Weights of a small GPT-style language model, trained from scratch on English Wikipedia.
Architecture: RMSNorm before each block, biases on query, key and value, embeddings untied during training, normalized queries and keys, local attention windows, gated attention, capped logits.
Each number is 128 + 32 x the weight over its row's rms, rounded and kept within 0 to 255. Layers, rows and columns count from 0. Numbers have three digits each. The size before them is the row's rms in percent of the matrix's.

# layer 3 MLP up, 1152x320, rms 0.0861, rows 238-404, columns 280-319
101:131103147126082108126118136139154097085140079168169133113165165236108131174149078135073111091216166154086174150145133088
106:101121148118119124133098121073110128130097081148133066086144137149139104151103145110131051067157093186143151193159082087
108:119186129157085122151098052073141128095080133198166112140104103175147124133169089073140145173083115163102093154061123119
105:145145157082119154135174095125138107130124091112127067144105127163156068111136100149117136156148153152153077119087152172
102:136125133114129054172120153127174121096146057183103091134091118181127113178151122075133113128168156149122193095124128122
100:147109110121081124145138120106132197135136140150115145120144132099092116121144101093108139153134133154132087156077160148
092:173139112130106124117100169136145138139106114138144080089156106107110163139167111091129099168162113090040067120170147143
102:126145100125173126156086144048117145121077144139100138135056167098147158149166118100146182139121146095192072148189183145
098:063126084102170083145127177129130071058157128127160159108104125165107061094149120113166140131145126127167086216160070090
098:146179148097050054090074122168104131149075126156105106186149113135170189095165093147154061142143098096129072109151091104
103:064189102147129109079108184089130151109082113106159130116092103168161168181163125075153108106131097113171099104129115060
093:121131189122095136131164144130216096124110120150062070115070185135103139125104147128135148117148152161172134158104113133
106:202080148130130080133171117054112115091072148126068087113076100098146139151186077130120153110131104099137139148118089136
101:101081139150116108090131191061143120080086130168126074144145150156108126148139080137155089157158174043069151159132153117
089:071136118064154166162100145131120146152107062152051168108130117093191136121103140100111111145199121087118091145121079090
109:128129152063093126146177151112122132102142137100187100142114154112174132121095151121157112107091107113193150173130132147
101:138105125138079109165104137138183097077150148148122139175131235104199109121118148100115183143119124104147175157162144111
101:160135073153117135147115140110098135036082116148133105113086139125146101151152126127153127136101123160134118156162085086
107:156157093134071123130172163062139123134144175084145141164081129072149116179120149174161145137111117091172100174148117144
112:174096094103085116103166121038119113062114087133151112114040095090133137130119139167116152118105095145142158105088105167
109:144199132107066157118128117163163125107090066151107149191197146116168126171114050155162107174118097104073113170169138149
102:147134082121149122143173132148086163127093142157149077119114114156119091087078113137114168105176142138180148084158158152
096:182178131163104115094168173132141170141175186113168115183111129205137096088114106139137111103145157112099153140168072120
089:166158118122146138160175132097102141107146157120077132092143122077110150148149121115105163123108197086095084129130147149
110:117162152101130116122091107079151158125075115136125080095071081162115090166125135158100130141164108107092168127192138182
084:101115074162118166126150098110132169064088098152122148184146082151103196147111095045109109157221119098084124130136088082
095:161156072121184134156101156125073134151113149107087085145105147102178156201132140073144155117127107137139104074192103146
098:107102095147151129178153100130068111148080148101080132144120120101119151142127164163146115152131072126159121152185126110
106:141145118080101137122055139128127135092133115112142107125109141120117190147126106181135119128065100131127122130173039121
110:177123131076125096125113167124126118074118129172090077179120170123175042096128116128161091134144084110186156162108083119
095:084101115141108131138113155154134139112140161102090147124147175140136100193132163047147171090131086155146170137132067130
102:182148155132085151129187101096143171128126097124111110168071152104147115156142068125207193175114090092101100116110122118
095:148115195148139136089135120130101139118128130170133087069080115106119103117113105145142122140156127111060125127194141089
103:142166071104124105165111131134158082125141185134195135161088090122167122136043172186126139100138131145062129106114134162
101:115096176074146147098139139132107119133134124164157109146108148126143120171154126118100128168094140132141107115110113078
101:072109186099138149136121097146153190113162179170099128140144118115111154201110162098229101167123159085106140171133122098
101:096173129164125083155077170083109138133114166161079070147081111180128076184153115086160099097105141160179109110124139128
106:148144109078148136150101143160173167089097153153130152146117194152112086205096109163099136094107175165117172141098108163
098:129133108081064185139139191154142144156156113152175111150114128151140147160127086134197128118091115152137174143105132109
098:118091070132118181146169130114114146116134093131196111128132143102113112106088164175109073112143134114151161177157107081
089:159137112117123170160020166137102123127090096129116197150129115110135179095113147155085162142113134133119105113201164175
091:099142139107167111153107123129120118105076124087096116115123109137132094086108103131118125085180116120130171147173125138
108:122120151145054156125129158113147164128115132183168161106082107161158110077146129093140104133126120126111092155151053178
103:068123131086156067195117135119065161102178125090151127141136148175132091058129157064129188127112197105136105147119157147
095:188159154127124049134091143130131134145095115152127098114106144177121101150111157166098148158070111143082147078114136188
095:128131079195132133100100176130183149095129156196100132155094153131139153167079071136150076179126174083131131179167138118
099:034173139134091112155096141154122182101088108114103127095134120150116088102107103126186139127124098089146093117180142144
101:127135119111113103141068094129086139064102090173158066152140150133061075143108113147179144174157091079176163147105138104
106:121110138136122117104082121104136115106114113173139102143176076085095127124158079139165117177177137129127150159159141122
100:094116176113111205109166119136136148152066111114094118107169109128121157145148102089159186143068087138113065142107090159
098:063142112104108139124117097126073105122074212154117128117093104145096065182156109094057117113124070142138125121147088148
084:172140085164162083091190108146070141112147209162132106163108165159051107170168130118150109149132139069105139145139133144
082:135106102098122100091153095157154178081089162077108158107146109145069112101143114110208134112132156078118154057081147123
094:049144087115105132142108129094126180104091105147116194109105125129148116131083149123124159120172121143147167109076132050
096:114186110174116140082158047096159089099104091100113109138112126148151084156082090145157105121170152162060144114110152177
108:154117163094193104151084126091119080081166124158110128105113095103073142182139171132119102126119149119153113158117149139
084:163092164080103134109114116126143184012148112114139119139192067142074189107166092062142133145115127129197105136123131063
111:136087156099118102109131152118134102074111152128140095130139132114154117094140063080144072159157088173165187097131120116
097:129097136158183096114137164082099082109128103158114128152163153166160124124127145149132119155087137163112168124163037182
104:114101120172146058130110181107166125082085155189131113105145109150093122145145142118180119087179095050138151147176102146
103:133106144121122135138117165147093163060094094111167110153058168191066112144109132099179125130113143080107169143173126108
081:167122140112116118119162109097133162144063123100139100169071156129107167127135101125136117135061174148161088160148147112
106:135156085099150190139121164104108083129151171145138134119098158121130043153110165108175111136124127155183072152186087162
110:155169125116055131167043127120141192101108123132121085134107137185142115076090073155102105180172138118160067146174101137
104:116109184140137140125127142104160133086112127138132071126151127136123155137110099136166095115144107145192163106148107108
094:104165103157116046101132154162171171094160117125134077126079182128123115101076157102169173168147130180168184144098085123
117:124178160156129146091093159173194079107162095147155118164115150110119096131186105055190132177065146112111137104107143106
089:114121136174127169145082180090151124144067102111144131096097137113060139112143064116108137076171163141120148085122106124
101:106138127114188114161101124099109192137135171099120155113170182121136108143109087088157101197110127145130112159149135177
104:172100081083107092127123148097184111110164116168121125122158109156112131102125129103087161084123136209082160142094148119
104:158157079085090093112163133101141162108117149161170153111154172117113109118112187127186107085114202158125129112093101124
106:190110131100121077168129134095107115131129072107102106038138158135160100132165072175139141112142130149094124126118152148
097:118144091104196173137135101144136172128071151093103095095170127152140089162098115081102176147117153057126124158159072112
114:169191090092077085130116158126153140087143127165176169124111161167159103130106080136147141100099145101193098108119136169
101:097106184114095176156114157054172114111109152191074073178142145171153118191099150111167116128108094131110054106191129152
099:091129181117110120186137159124112146119119101115211148077190109125129116093123191103119123173170110154197141109114060131
099:100145178088136085109127122120087110143111142203128117109158131114153160175084084170149148116192091186143099106093084127
096:111107096158167137162165161110120199123147185133127126109145111125124167077085114153101117092187223153077154152141146161
090:140082144148039106163091162103133091102134116122153097159117093109156045096104083133157179143150133123131107170117081131
103:191131096060127053123127137096164101073119162167156013160130106142134165174137077120155154140127096164126133132111158127
094:122104153141075138124141197120195153148145144170061099132069113148150117109087130138129096142132122098080149164165130122
108:164128113129086085136120141082124146128095168180158157115147138117101144175136161132088166131138127138162115146181096120
111:150153111083094160130081171114075089102080107161096108153090177073189081149127112101121139147103129135174101131219111155
095:156165169166142082141118121122118148124102074062153173154138070150093104080114100125098163108169180166106135106173159164
097:082099189139162163115087172106148142122154111140131144123130164141122131137083130134163077115143142151141162084135130122
095:131163088161141146164101161078144149115138074174099110135082107173170160159158072121168151114149131088204174076205127116
101:118130132166066122181027152128118110116124197153154135120135085133154160132062157155132157129132166153140116139122028132
108:136138168097064097164133172170149140142144185146069116160067129156134091141141108159158115126123102106131147143154151140
102:130117134147116183104140057127061127120176133148097151174169124132172074091089187144074144133079113134100152173154135106
112:134146076150116129148088172173114092135214126090087103092136092098133080137099155110097121151108173150202186154133153149
100:135168094126141054199065088158167143146206100188155125162125096097165060130083108149151110127141089176126153131153088110
102:130186140118142088111154115113156159122111073116108129138097123171166066091137115113121188153130124122092073174173129147
094:112093117109099122108123100137157191137168133125142134146138133125133130151112149128121113126142101133078151100176153104
092:135159153117138095154131156077109156070081119122145142050118167145094105146125148116086096147124111157181128152080082100
108:147214162125152146138165087153165148106096097153156119162121131194113061135108141129098106127106142137112082105142117097
093:103107112131101131045052138151142149134102108161114107116081154159098133166101138076172106115166173116118096163120184138
107:148189100106127150198141121101145133143138060162168094061114088205083087149130089136107085107128198142132154114159087148
090:117112131118155071144136119131151130141192170188183117124098174151083144139125080090177169149123165053147135129154098098
099:114134158160158148076097175096109125091124166099117127132126166132125111100133075086091122099128130159196102099143104092
108:143144130108125087139057138125106156090104119145163170089137128174139064127089053074155208138064130098154105103062106173
104:093170127130136164103140184140165126119113103135071112114113106099147120143182074112132131122194170130105141091144170149
101:061108176164143126147090186069096203038103156096145113150135163138131123154123154073133132170155113131153100129130085132
090:138182151131077116099098073086147112156064114152115168073158165135178105160128092181152077145160139119099104124119100148
100:056135146153140135186122205106186155094169165097130120141102170151113095138144157122131094156121083202159090144168151165
094:134112129113166081144088104106130148100181125118118133123160197137094128102131117139141123111159161104093116092134136099
096:123104118150180105149100144146130132085118141124029133106160152133105152147089163091091122121124123167179163132094133114
099:105216137131051110113090137121168151151107104173080116145109152126180128153185147165122127145135092155149120095149125142
092:073116105135048083175157122080134111124156145137184091135110156178146177119178161080141156114164133158160189147111130048
109:101106150112043132139129136166161091146135176049074105093151122127168140154154105111201123117162203106092138130130169173
095:103060183122116146093176156147103098136172100166062138128109123126100144158116155137088135131150141144156192072129155165
111:100137147127156115144112159147166127090083136116113113147075088109111077108133096090168143152124153117164126131160140138
106:155130136116139129187144184149131151118135117193133176155118154085154061089150148126138145130109131137163068177160146149
088:146195149069149092150114191163149171039201121161107199112144138186141144101104125149165108074146145106164131162134136179
095:115182121102152115146112132152093156125127108141165095110119105113106125132123084153131081120081179107159120084144156116
097:101175143146146148165092158144100169086080110109131188137102091130176149116186141074091210166126071111140096160167160177
098:110140133155103135153159136147177185102071061144140092089148187178118116144115161110194118127070152158137112099090156138
113:136110119118130153111139100143125143120128105148188127107137123136161137098171095103101088101134096201122135174124153079
102:152171121097145058133160101114099115102088109127149137138111095148144064144128081137107193165150108108119184111167054128
097:080098137084126168146102154121144172108082134169184118103090143118151157140129062087143049058175142149098181121088090123
106:081140111116092153097131106126123171104143130202181180156162088085178146130154094106142147147145161151115133084072114070
093:087114085103074104136095106146149120082107073147171118132160115161154078124141162179072157151114107145119134070138104115
113:137168121107089159110047116158084101091172098089145131159148138132183115140110103141109136119133120122093118168126160160
086:114135096172032137085115150106108107116123108141131133125149142116117181151134170133095190133075094154147100124133158139
095:221137146182112165099089159146141142137125130132169133123099130161095181146133125094150105144093164121186141126141186092
095:143075123180101145101126139177171103123162091094097136091090126096084050156142116139162161101080175115172188121167143107
109:197151147100136114165105144097166134118087201131123081138128112120193124151161090150083108147123103142162119083122098154
093:176120153133125137199063141158106129145118112141130151152103166156072109137115158121071160119156096188128153112183147131
102:057104129096104172135126202115131117106148107127121126132079123176094102178194149113182101145101133150154105144134179136
092:124133124105044126128146071154134126122194078118130133140119165223072119103125087093139148110080150115148166112104190169
103:161150096107126148099147173127183168127131072144143103216094143145091120134105180155157129118135113145111132181167145175
098:118133174076084145123134142122189110128103082126158097109176105094120114124144131114176076081161079144194068100216114099
105:186136087172166071134048168136106116127088099108131106153090131100206049129147083106119152122120084145144103143156110172
104:089164167095130195146119114096183161146111118090128139104143148139153121135119135153140141096123169074102153178107126107
103:166155085059089152132100125105163142143142162104109130196098184156170123104140098147151082135158115158180146124127154113
107:134121167122120091186101184083177111082188167090135113097083156187207102131155069085162139143164135096160125100106114186
099:116105089124150090078171154144079125120127116136184130125120151120180140133134098113137140128139145133111149119108070089
101:141114110156115147141137108105089132117120148163137153178156103143220120104198071120150145154188135115182102183138123094
099:054101121082130086164140063100093077135169108112106129110150172080114121150113141082140112162122125138174169108071102109
097:160142102097159131120170130055147109118182168099132103145159096133142116120100110146169188184145145169157087160187141133
097:147183147124096114131101088118177165115093154156098069170120125133148139106155121106126115090098090089174111149133118149
105:097129148110148179111106058100103141075177115108136105118128168113127112148187132116169126174107113166122090122106127072
094:130139150084150144084130124062093180130147119115110075198091113065105111132112071085108118081131110183151132158154049135
098:167099082122141097095098119102122131135166090091069033185102120152132119144171103123161151146086153164140099164099117126
090:117154149096125112135172167078117174086140144115083130119197150127157165107136108157052116110177150108146117139127089121
109:145149088071121109121107155116145152085115110149135120148106114148168102136093119123161169202145103054078083148110093160
113:124126119164084156096166126108103193070180034120078068157093148165107114162114140131165103159103126144160142116155099124
098:131141120112131140143088087095083174110106172136115068113159142087202146163115105152134105137172085129141138106141202079
103:083130118123092077110118098093132115144109118088122128135125091066157148136150064152172134155096178162117058182154095095
100:155176131106080120108111084110095089153172125126115190139092124112148085092125056139108160140166136133123148138097112088
110:146149134151165163136191168084153141101147071144087106106132116142124133122102153103160111145124227089111148114110150118
094:083117143139129178121151140109150067129184164110129116139142170152048089168130064124079124115088132151141152178109084180
102:107112151093063141102091157093124203119143170171109085129093134153135079183150163119080129154092086116126113141131133123
103:108068091097099135145105118089148187124172139155137085150076123162152149137123078104186142194182106118083085154181191065
094:189128186088096155076149095136116123115106122113077172076113154106188070106145111116128103144151145155128186196072112135
105:114142178113069118164142158122109115112114142147166069194163144124179136087142129086154154155080126098146139083151127113
104:069137110183139158134156134166104118131178156112098123081168128160124139168108077162130079095122129132098131162174092101
085:150176090108128091180161135121127153111129192179104155112143151159106097116147138142132116102135175138174101137113156093
098:195083159084125170130092117138144123154136089163157129138145100100177134144170171145163122162104132140104139183141123106
109:102145113142100141178102097089162179111109136124133130143098109132101116110142191163098119110194114149138204154130152060
104:134069124140101207205160109132135113124128130118086071118078106109091130133142183202091181133136113177122140124132177123
103:136108156165089108158112121113125137117117099159152115085167161147140148123083088136172137133189131137085182153095138083
103:099119130190099122120105219103137194076146105127117156175101186211133121131092096139168114118112084121180171080149117159
104:149146136174155170127181167080115115123172128107103086148113145126126105187113129106104167122125172142107142138139047162
103:088179122128056112139082178028128074110149101144107136092047130089157085120081038127161126193137116092147113127097096145
101:121162123082136136129138103097174101055082158115110074117152124161113123179079066121145131087106159093141134140156157079
102:047128176132133111121145124125168156113139100152133119130099168146116098131106109142194115115129080122101100109176135138
107:110157153113089109117092143136136145053117077156118126119131143179121109187131115054165148112155147073166162112163106140
# layer 3 MLP down (transposed), 1152x320, rms 0.0606, rows 238-404, columns 280-319
113:185103134152107116163127135121137147141137145136150090125154145135137160173137115084170115124161079097173150144163149193
106:076141130134192102131084124178150160139150125133132157125112096148167090063131066132114158127146153131103153115134154094
112:157083134112165161089132148189109123153132106210106159156174155129117141108115076159144104154102152063157083127119153120
105:046159130127222166140086174112131146108143155146097130125189070126109116146174178191117192073104087082095170133209167118
106:178113114137158129114163163109050068156126194090132131078140158099020136021165146118120069059111132060193174152175136142
102:129144098089108169123138102162140100091084151128132143105177157137166135166159084133118154109214106063174146111136070095
096:150126093072114051118175132095114169136164150134132136181119145119144142218115114129158190189068162099149159085128161135
096:138111208150087159124147097176046114141127111169137145120194077170105102153169150190097112105154113159135178132093134057
103:176101126052163125111167155108083132154163106148121119092109150094136149097182104133150140074084140136142105146161184119
093:087087127146154186130184135070144106106179131136130129068101121097078069131109147084078143107060161181091144139075104128
102:184054130088156167129139096138145128138164138129132102121130200126073131068119166147135151205196144189069122087119122151
095:112135108205152115126154105141122146201114105054140160147103117101166139097124113123092109171105086114125165151104094124
103:031145137121154161115117158116117101121188160102133161130170156185156129139126141100117127125126142122141184143123137108
092:116170160130169185138081152085108127146168118148169124159136054135158129128127177104108185096143042132183173113120083159
090:200142089113174129144072085112186112138136144134146161116175070068055162205063118179148130160045155096131133086166131120
114:155243160139107035144114113140144104146127122140103079091099139094119134101105140171147131104174138120099144177143087106
110:161177118078145146064136143113144149113157121119100092162105128068119184181123152136131129114117126109127115136146156161
090:115125141135102125116139129137154113187123119147070116160198124148183123076131182158094130146145096155113156140129135134
107:098127166127154143073136149144161145082140096211126129178111131169139161123114146091127072097223128113128186121126071098
111:134134142100154096151135113165172097114135137131123126205183142162099124104190139102162154197121151153159146150215158164
107:118100105087187122135118095156108087141141194101157088124114137141136154110195133171085132094118120149161116105128085093
099:082147197111144092148075142114124114134131076159098067103106134113140112147136130142146097169115168114093028122095138130
094:090142142120155126118137064092133092120081086116107165114146148134171189147171135097152144169115135131096120119132153121
088:113125103158097212143099112050161132138199097141159148094145133192195094162076141152134152105120078194129134136123119086
104:151111191105112068127128155123137121143108182184097110119138121096108128124116124108143061142123162149100120068113124102
087:141135199092141109080175172143147105172125110078123119063112139148192109112173104163169154095041104151157121105107129146
098:080090116123088123061091066124146156114125133107102177091161113136110087125116148139181093146157150132160175167159104129
099:192159120134121135112183153119162135080111103111166090156174103138152084124160126121101193057098163096128089161117182139
114:137118090124154074122144089107125114106109068085149163159083106124138147091132134097148099186223124101133189108134158111
103:113121124130121181159126060141160074192083112043162126128117116183091145191137177161134134108149136149129123116199164150
095:135219135094085090097090091085092131133118157135119091053121087146183145086127139130124142075146142140116073129121172190
104:138083149112135107163116160086091113109152130127127134097150079134113096111098143165099087078129144164125133185154104096
091:084143088067110082150123111161161135102131141085100114154160162147131118121161157139103127133155165128185127078108111176
110:053128178125159100072112122100105117142161034114048113108136130155135100116209082128154155155130121174122167147194154129
101:103117130177127081172163152164186127137133153097138128160133139134117126149149110138124129177202145111139162131129142147
100:114134102172078130131122143105151101122067137107118130109114150103102044131132117201071148067153115109134135138129116104
100:170115110136132173098120116080073127131119108140105099079083113056170114153078139140121158124119184135051207191131100083
108:099128121105091107121139110123090159116187119128113132079125159137161179145137077140143142135115140120087111121124131028
094:133097113140151130143066127083101071084063141072090135142133189108109114107079110103056178095100129104176094148158098187
095:091099098131203106136109084180127054133150132124106114085099106131112135116147119107146143170099110121127088116137122171
087:005141175176135116107165060084135125181175110144154139139168148087153088103111161120150159163092103114126156106054096130
092:110199130117115148071114179194113179114131145164080150099118110079157091057067155106108122161047174111113098092108190103
110:096122130100167134135082143148127140124146137153139111153112177133136043107158118146082174093101139148114160143111168160
105:186147155138105153109143093140135102097138166081144092123144125147161139170108169151168134088145099074144175147087160126
098:136166048087076189114109082096109117099152101125146084122109106078150106066140101130126086151143105152205074167160154165
094:167139142078112159109110120112098133123066153105081145173151121174188071133153119177124165095088049171166123080114132150
097:145163066069129151169029091096134115190140210167145067070080131088128129163139159145089117131206083125121142126164164146
105:130176134142130167128163112113110138170109185064106093136101112087092164109137150090102070192135115174137141151180095142
101:149148100068187127188122118154100174172126101137134100140098112114131135100136150145058104169102148157161103136110115094
100:107129110145123078186118129143091063076061082178192171136091211161154151121123139125074166138173102089168180114138118124
094:176121103107146170126133153163097107127172134105145170150148097168168125018135173100135117063075173013187129158167122107
091:112146176143030151152079130127102134146086132091107148081120136100175110090151111130088148103062100166099105037090129117
082:133135169079104085127117169118164148164124139183113091172155122116185162150126097151051098105141090162088099127106086126
097:148093127069140074136114088132194161130153137105130114164123104089111145190136122129204133146094124097122123157178148133
095:172122095081144119195163159163185095181125121112107062104164125129154170075127106030136111180136161169151126135121126101
101:150131164153108156102200176147153118179114125173130169144130125136193103134125107093115143123167126094109140156175137160
082:110144165145143160050154173135148106183133134103123139097098144110169138136100123155090127047115103150054160100126091205
104:128160130142155113126134069094113123110127062118102103184095051156107133141074171206100114108081188193082181147113147090
100:123172146114053128132160063135108173130145127064121166066112082085133154121113103085163164155153145059066104134152169098
092:142174118132125203110117126129136117203126143108161178125162129095149141095120162110093154114085089190143146176143118119
100:139173107167125134127103155108137096164151179207078110166153103097207128081107188165163131164097090150147095137166122156
084:054148205148128180107097152089124086167179137190091158096255103133154090081124138153108119159148097097097142157116064128
104:124060161101100140151173151193084126141091067109133161132120100114121150149155125132124108077214083124126172117129153114
102:105114161117186108133117130111132108112148075155126133148102099159164196140131120143194119139133115121109152107119157122
106:139159144080159136153144100130203152091099150073143084170135109109109082119171149157091074171117190123072128126114176089
093:191201111107136134109128110108142128136139146154140136143095109101122109150116103090163077208132111123130097097111193204
113:120153078144149093143174092143066143127147143145130147142105122159077119144128131145070195201140105114147188150096137155
093:106199119087068140111138102149117113052135145120127151140112139195180137186143126084123110118070133140127076143136106112
108:111134136124095099085153107107082123159053069148141067128113135116177145131150137151130062093151147122127139137171187082
108:109175122135131163100128083120102074137099159071140161141146152116169102109098138122116123202191142123120107143124034125
104:119137120111138119138091099084107129114111195153119161092122114114145100167116090133060167084121121151107119169161108144
114:118175156145133066115142102170088133089127129110102122150079143181095107158169145103119188082085107090174087118127131187
097:085116147151100117090069130151104169146150149099112102136187147128113163084145133165092115093134123094143089135134115139
117:191075114145150123090158130083127116115107171074058144134124128071150124135174153166069089176123151123124139138174143072
100:195123126106143164102112169117169157167121093103098115173122167111181167113098080204082158144113141114151098116090145051
102:143147079120136091152115096186120153103084134124166182127055134170133166119121146113123119108120163153120083110151165118
102:223175125147133089157101095086101131117132115112132149114143102145088106095178175100209167167142107132178099158117128135
094:087125079127095150080110132137113108173189114137155111170138121077145077155128183145140157160138086182135111143110103114
089:170207075112120160122122128100098094098119183191137161123149155134118142160102114157053178146093109183127141161114123100
101:128132131136139180114069084117120116150116068095125129085086159139117144112163092109103138099140177161100123166137077104
095:127181093118129148141081116142105109188113048118174182156166128100115112099112158099150125060171133107108102077149132160
103:106109127105129134127159144136094118091112134129099158142115136188173108135085031080112112108085125082142088098101169122
108:149115142166142116084171039180120157134141095093128140142082142162129164150137159152142112138115105119075143132050164101
096:099114076126116091132053127125098070128160147190110092146149111118104105161125127186140117121103108118161101150083115075
098:107142103125102131126129059117114171106170185091100190100100099117129168141158106133099140143074201114101094140108105148
094:167132175128140138046045138144073093154063183122117106129196149147053094081154129162105115096114112186139099130072132095
100:120130124109128094151178149143144165147123099162186149123114222163106148113135098143070108139093085060125124161143164110
109:090179137078085180097150101150132101085104143071138103115141146108153123113130121105067112101148114087118081188141172121
103:151086109118081127150122129125195195098096137106161099119113148118106169145101106118140141114190121112164064119144130147
109:131123152101206175151154117131089148112075153089170133130145147142160157126091104084084137130128062093062113144120092115
099:169132123100091170160168157078127176103102124176119166083133150095098168116139154143061102140120191110154105107107154080
100:106092135108041138091113138129140145094129153159178082148111098115137133161113095115129115097156150079082179088124109134
094:131163135143132118099123151066167069096121092092104114124099119088096112119111146152139113089092170136153127171083091166
095:117189173105082171081148156128151184107128145136134124136157172121140184119152067150143124099124111088110056132084175072
104:157126114145095182162165085153163150131194120150111120102105118138143126135141137072128096181139066134116136139101140146
088:121142120150151095168119173107099053131173104122086098165191149098174124116107138165082145127079135145150158122127072117
102:145164134057127108130070108119082151156102148120125227155174153117168160145126120117128141171182086127086135085182135143
088:104162126146088185063126155120147119137062177103090095140130160098143105097132081193117111100115105167165113123100158171
100:123171039048066099158162079116155148102152142181118122147109124146123111149200155136115112196171139112104147165090161081
107:132162125154149147134151142092147134127171137120187093106138111125131130111144113071158144215161064132093088141193167143
099:115106140125143121177053067091100117130090114131152107144144139153092121089120139124078152150147061132180156115108083156
101:147112146131079109109160115109121118157136116115119182082137108081177124107111095134126148134113144118105227100120134112
093:102157174121139144171127165142127077201121131127163116151134142164108100087119192138129155092107096174171174102160077167
102:205099133121152118080168120135124138127125050138138126118036110155191086133114037082188133077140140107119114140126169074
099:132156188151151154143159115077135126086161099128099055131127069176097140138153139117080098139104053112102194179155182129
099:157172160121113119105094126156085169083075157169221103190147097154101118106091170175109069118163101106112132166192083166
100:121102108105068104124144106085070136119156181085139123165167114160133088149143150109142101101134143163088120134129135101
094:159120128117091169109097112142126099072095178081181100125194102120144125137124208165099063077141098144061094105128081176
112:174119184103156127179112110120152097098141151153155134147158094142112110124138225136077120112107141103146098119137122106
092:121165089078021196134064139089158147123093163119181178122168078119153124101151097139145166161114160053109129160075108122
104:120138138133107173093072124126137147163074122120118104141124135131109151086149124166129083128107110128139108100145161102
106:128101126115105114163105129133085109094131105090144114141107163147141112191144108127123089094090212090148132109101127134
093:174151137136129166098157113105103183148093125194131155095157105114138131167103095098120081158144143106091076120100141124
092:098084093146124155151156107085138139171106160185124174078161112093122158182083158140186106170138100085155123145121126092
099:127136101108118100078094134130121128142099152138086107138146132120093092128095059169170100082119180164099157146092112127
100:137115160145160126139162114121101099132065090101111150165098129109135146089098094190097136145163115133129156127144166163
104:092214106131111108154102123097153149122129153098110116191091108115106100162111113151147136158151181072157118138155142156
101:133126169076077087136125143129129122114106157166096085137167130131090156102119122120057097176092194110097073106151107137
097:143153099189151119086080108107148098191160079098076139135118103132114112097158165136124201136051102121148087124105151145
107:189122104089201155157124181088156112156134211081127132079116123089033150176133151131151115161117107093163197164210137129
098:132144168080110089111152163120093100165150199127094116107116116134095103112104098103134090130126158120120100092203152135
114:135108147127107142124161116099153186112053180219120138100146142116113124132166124114157139178063151048156096121135124131
087:170177139143122093137139118156083113132173177079147162125156085167114078143180161168144134120148118159177156150070068138
092:106153111130138150132092113129107121173094109130080062144155140140178076105116114173138153139172168129123137111182103155
090:116164128081106115135199107082106200167109162112123168108178150087200146109175112139119149132175105114115122126122091112
110:134132109202075186072125170108152109141088134147181157142096152106133149159162147147178095161158138115159095155139140105
088:054148164183172171148153119089135159164114100098077110110166104122151083115133170135109158156136137162141121141117106165
100:169196168171126093150118093136104122131084157135096071132149112135114090099123113147099127095110114107122129070159037095
091:090133146157178110139109146124119133160082132117169115116115107039182128116129206167191118136083165125122089124127145098
103:123132050146101117116121204150104094122144135153129127119120156122146109120183126119082171094176087139160153089134181101
098:128148121127153083135099109118120171132154127144117104165159131111140109192130136166087132166133162217099209160026100163
104:097077185099103112179104098176167119111160124182136118155114167167077153075090097157142121180162131103141184180134150091
103:099105110133169127136135053109054131155120127112062176129126139084150148116105158223228160154151138135123097090155154110
109:078106147119161035088123099114072177108138118170141115148150056132132139112134173138139147160096172148094181120081099082
105:085124147154114168110045073153163159079068113186059091175146096167107112127089107127132122100106164182064135104131107103
098:124132132168118152148130068075192128136110136127159139179110080095116128125121159106132163190138124086133144169157142133
104:127133148101191161120123131113119177147139086175110084105124090136138091190181095164152133063098150123122160117101114097
096:124150082117147110105086185138146184097094137128136153118118107217147116122108104125126145120096109122186103126127118176
094:147087150142104178131098191160110098150082098106094166125141113132126062142111174130106099077095127102120194078072143134
101:150043113150168173129141145143129129159154115066125126164125097075065095152085130162130124174139129198099081131093092134
105:136132146165107099143137169142158108121126090131094142142107114171106088156171141146111080129163138115173149146147121132
096:073131110115085132200131086151173093151157074181133144096144097114160104139106200152167108170093133063143169112109131107
099:101150170153116134209151076138098118117063205109182185106163167112107116105101143137032145141117050137141158142147132135
092:074152164169097148113064147113104089114106097142133133154126085068100134174137142162170103128116142133108092114138063143
111:134150105135110148113130084125120156130091113077121153172145099217122189168117081107073122101124125098155155128090129111
116:118109103136112156116151094141120169114166137132065156126129116110065158141090120167122135139107101134163100108103140122
099:126116131121144047199103123132193105136141130055160146144101084120048077096151157085153127114081142157078100144077108140
092:095158161150150157203109179108155077112152133180157134178182130165134144117129153091054186087115089088136146098147113148
101:090118141141177120158134176140126118124092150067096060137111155136104078133104174126165157181088124176179115163155113150
110:105101138132106091127125081069123120123128143111107164120115155147153154120151072139127123087180106136141130129041087082
094:139114098115129076114133113147084148255124114124066135132084101118202145115156172162181133164113151096117101118143177076
104:208156191155170148171079137165097057111141089119159146177138078111141145108086098144171125099195151166131182124140122142
099:163154098161140083153112114184130074154090149076114069100126147053133127139146180180127087075114085171085176134118109117
100:079122118099193124181114100138131082182165111118129116148122094124140153123146140172144176074122090121147178123179149132
105:169079142082164142124141075181109114113135144141106169138106137143169146139142181113123118178088162153181053114108073065
099:162097203089133100106115114156103094135115053103161171114136144110111160097156139032147153138117102119105089134151181112
097:093116098080153121063120095130136197125098121117087163079131120151142126117098119160145173106116070099098083129122069143
091:085163178176135121163163164164185133112133155095149151164127136119143125176073121074141118071115133119136127067176169137
104:124153127124148142108144055180104113112145128160143103098090152110144112159075185094134064144132133136091036147149140161
101:143181087133170162074142191139090149099166146164168133144127172109186115145110115100155147131102139018102130121076078140
102:146132104131124068141147110166069150120137137075154126191085099120120104126128137128097121142161145160099120145168125122
106:137138103135112138111140104149133150090125161110174125113214159156155196146160132139178142111162123135144132116097184118
103:121115071101145061133119068130138108118125105083126089076099124128123132090132108118157153112154162055112129112145201095
106:168140131125141185126141133144140142126128198158151104185112091094103077122117131162122104076172144154140102109135192140
092:148136110163074142173127175145151111159147066120159146116121166082112125130091142186132126177126067185100164140185114157
107:203119133097141130192084131140183139118110131146136077140154175119161115110147147145091129101132151077147138120089092130
107:181162183132161124109090131132091158135102121136100075098124108152124121138144116122169146147168131115126109114218101107